Weights of a small GPT-style language model, trained from scratch on English Wikipedia.
Size: 4 heads of 128 (1 for keys and values), vocabulary 4096.
Architecture: LayerNorm before each block, rotary positions, untied embeddings.
Training: a variant of SOAP for these matrices, 493M tokens, 7525 steps.
Each number is 128 + 32 x the weight over its row's rms, rounded and kept within 0 to 255. Layers, rows and columns count from 0. Numbers have three digits each. The size before them is the row's rms in percent of the matrix's.

# layer 6 MLP gate, 704x256, rms 0.196, rows 666-673, columns 128-255
099:140249121137076110086133087096127210134136142119163081109097134066126081174156166157160091116122143129148138156153109105098100099055127141122153130132107141137137127123121116156131189113128123157144074107104126101168102149114149064160152137063162126166188140188164112095116162141167168122132054160124146146080074113163166105077102160071154096077067142125160110106110161149097153100184
101:106139091064125141128081097158137149136106108127083137140130152134083148172170102100172077135184139134148164124101143096190115143099145130111132142097095090107136097123199193157144119118164135094127189109146141074062082134107116132117180114085190167182135154061215106118134120122112111109165147122089155094093063075150143153114154139109124096154153111161134170111192056113150196146162
093:203115102104107123109156130156136148126113090110052147123148091109085132120150135139164133139192168100138156132103144061117122176104137138138128110108121107103121094134160116082187144179107104166175147201183058137191152149203116070142040080113060134173079111131071163128099121113145155110144104113110129144128091111104144125124069156119108113146130074151116117115146142177110124141186
098:135142155098153110156158085104089085169136159092125115169077135100125106124109129108128132072133124144160109149160120113086073180143104095164205173107139136079191175143094142122140105146102127111185181146103080137123110106097131093157170105093164107163154126098083132118101141127144089148120174079149131116193111167117153151146197076125128140073130121103189094191105137175169128184133
104:196138159063117107094134123084146220138077128120152138140107136134140132123120094030114075142105138055147140109173112172102120131123162116065114160117161081136184095140110125108141146096132138131174148122091143103137118161204168185151177147107156113088072132093136109085133138169168112113089152175087173138110095091127061162114100106116109129079164181099108100078155210177131096124140
109:150119207190169119174128160116165136136148173177162183108161134133120063115089148136148134084186133135170121115151138134191124135145141123133120132143091141127117119132066147127100046164131186134089197151108159164107068124160117165124110170134140130094182080157130175145111091143072169137166180096117096078121161087152142125157126128084070165142141112124141102098053020094154124136126
100:166128125180122174141076130117109140137062140116146156148162100142150109134067089123115164103124094173132114154126146102117142183083105164106137130171125165122173145076139074047137144151032134158133167083127093178105156146115066159128155066167138197079172071168134073160145131144202148096146131097103091177120198118139125109089128139109106133165152109084156164111151153158139198187135
107:116123108059148135149155109106164158093100148112079112077074054108143190124124097160090109133154125123139137133151181127119149124085119085159142079185051111150110164135092153104160151099060151104136119158101159146135088123093149110123079152121072171103170195114107183175113149071131188103174141106091095111085160134103124114157191154114074089150143139087104121170141122092119112164142
# layer 6 MLP up, 704x256, rms 0.198, rows 666-672, columns 128-255
094:100111132144108111085071178201173182152121103145151083110124168156116146122073083075089127068183124134073180153143068112148100174161095116080164079155122113163106100108122119145058163130145176158153153095164161122128093142118124146183152130103146137167127099152123067177087126126120152156072179191139126063142106108125092122139167134071120090137182196112175204149146141135105129121170
098:106125160089113147134154128167155109155132079166112135158137138139122143130151118141104058164102067099163107084167142108109101169133079160082115140140132107162153143121130160070150137165102041116118136178127144204169154156152088139141133107105149115173094088140151115143116132162155118135129091152122137151136134134125166198169128095099142181173176139157129159115201172154075142135152
099:140137086103122127162159166122160069125111104091103116144158155178081112128120187170156172134142125131129138167156107125169117138086061171166113091082151104163137099138145116174143144193167105142143146101145149063091160111086106146156086123124143127113093145080147100172151080055153031106153135147130121077073135120136087092106106066088170104129061113083138155129150137189131096207116
098:094100125086094143100127166153160110166105156124099130172119090149139123208095092143151111178114119141050096115172084096161090107137118129191166129120156101145077176149112152095114133170125115144158138122142151145172142116145138123199147135137169191199115117090119107116175153134136127157171172141165155106191127066143119122142099156122120128121144120091038140098099171138183163138076
106:125100129035175124107124131134069158120091181142153103173147022072102134106083148133140111072160142120132178188116120100119173154123129095106151164078121172075159108146107137126102072123162134129175129124114131119143129096134102165109136120178124208162184128117117132136073127168027105135123172090120115138125113159071061114112146145095137114096103143102097137141091117114121121128118
111:106121171123159124199189093079178148112137174126182130118130074155113119171185089166122124088139149158139134132158088116175077125126178179144154154131154077125170112183082187129110156128079156069131145171123094148122158172086170176050129160072104087064116143160097060133121129159129132138167110096176147107155137127133118127134134086114137149164193145120147123126115078130078090131166
099:185083093159165153121132143134119166146087112116100105131121060132104136141081186128113156129088138162124091119106183115140074067114144093130137125122114037137137088164124149128128084073189109166103071122046123143119052086136062156122132140098172142125115111106125187077154110156120104128078094146127158159135132070078091134113121134160091190091091194138124116120118144160139224140164
# layer 6 MLP down (transposed), 704x256, rms 0.187, rows 666-672, columns 128-255
096:104107075076101116094147106167124123139136147121096076190137072094103098173133130172115154146125189147083101147151153150065129135203130131157189107132104121130137108127101110063174107135074128100098178113143194169169052175151160115107106162094132144152141129184132180170150130102154096127093104139161160078180151106145124060113081127100193186154153116084069133132122137158113112127156
098:120143151127144141165133090180183083130090143119131106146163110116165150085132074107207127115123131136159074124142159176123064157150114133137146083111137037064170130105149180080123178147122148098110139133126172152125088138177080151136133124158115125149153155099079145138131131168160108157127127135158124100116145117065126121177157154178156156125169100155084200118101116102145131102077
102:111125131152131131127154158179146138128109122123139099155135153087203166096099144166148167073106174080160137109120099077151113099135115103128117143131116113135133131068134063127113134136187086187080130087068138088120125128184098059118102122173085109118091147079121067124074127127129126091111078079197167128071167136136096160131108092136131159091110128131138172205128110161150161161083
098:129089154049110191106140185118091157118161124126129117162094165065115078154139161141143177193126081109069157105160106137104148179161084115078146158127165138151152113134116145201178090086081157123050094095126085139097136136140155140124095168109123097153138129134149154152139121211116159162130093146166117185138117110116115186125093139151111106125132119141158101122106110116124120101104
104:106131170084085129033147107118095114086113115082107099113090088128111123137139140189093120119195111154132123138122128092144126166132149105127127142122088137113146117124105099140128090065188158186065129054167109161176125186115083140088087130149121171119169167085135150131113115149143164079137108132162153136144141104118100128144130097085124112093090104182197202121108085074136120126135
090:162123164137119104204225112100136100096114157100107124146064150123164142069064155141124065160083152144159044164157111145116072115113131172114115091137211070100143128105115107132060130107176087209140166145096122114138079126089105113115098124135146176122158154114127082150140083097113098144131128121141188107152156125136094106138175087096075110102121115068098121172124135164168215145066
101:092125085173101091094127134097130122079103131139159110162199114217168192102145152132073135129151194108132098099129122128144113139074064116144104129077164139149038150122130131169099098094104152160116211113089127133153154119138173132101068129140085099177084170183086187144100056110120042129137178186105128184170150119152173147106115125097125105193153123081131092148125156195163098123138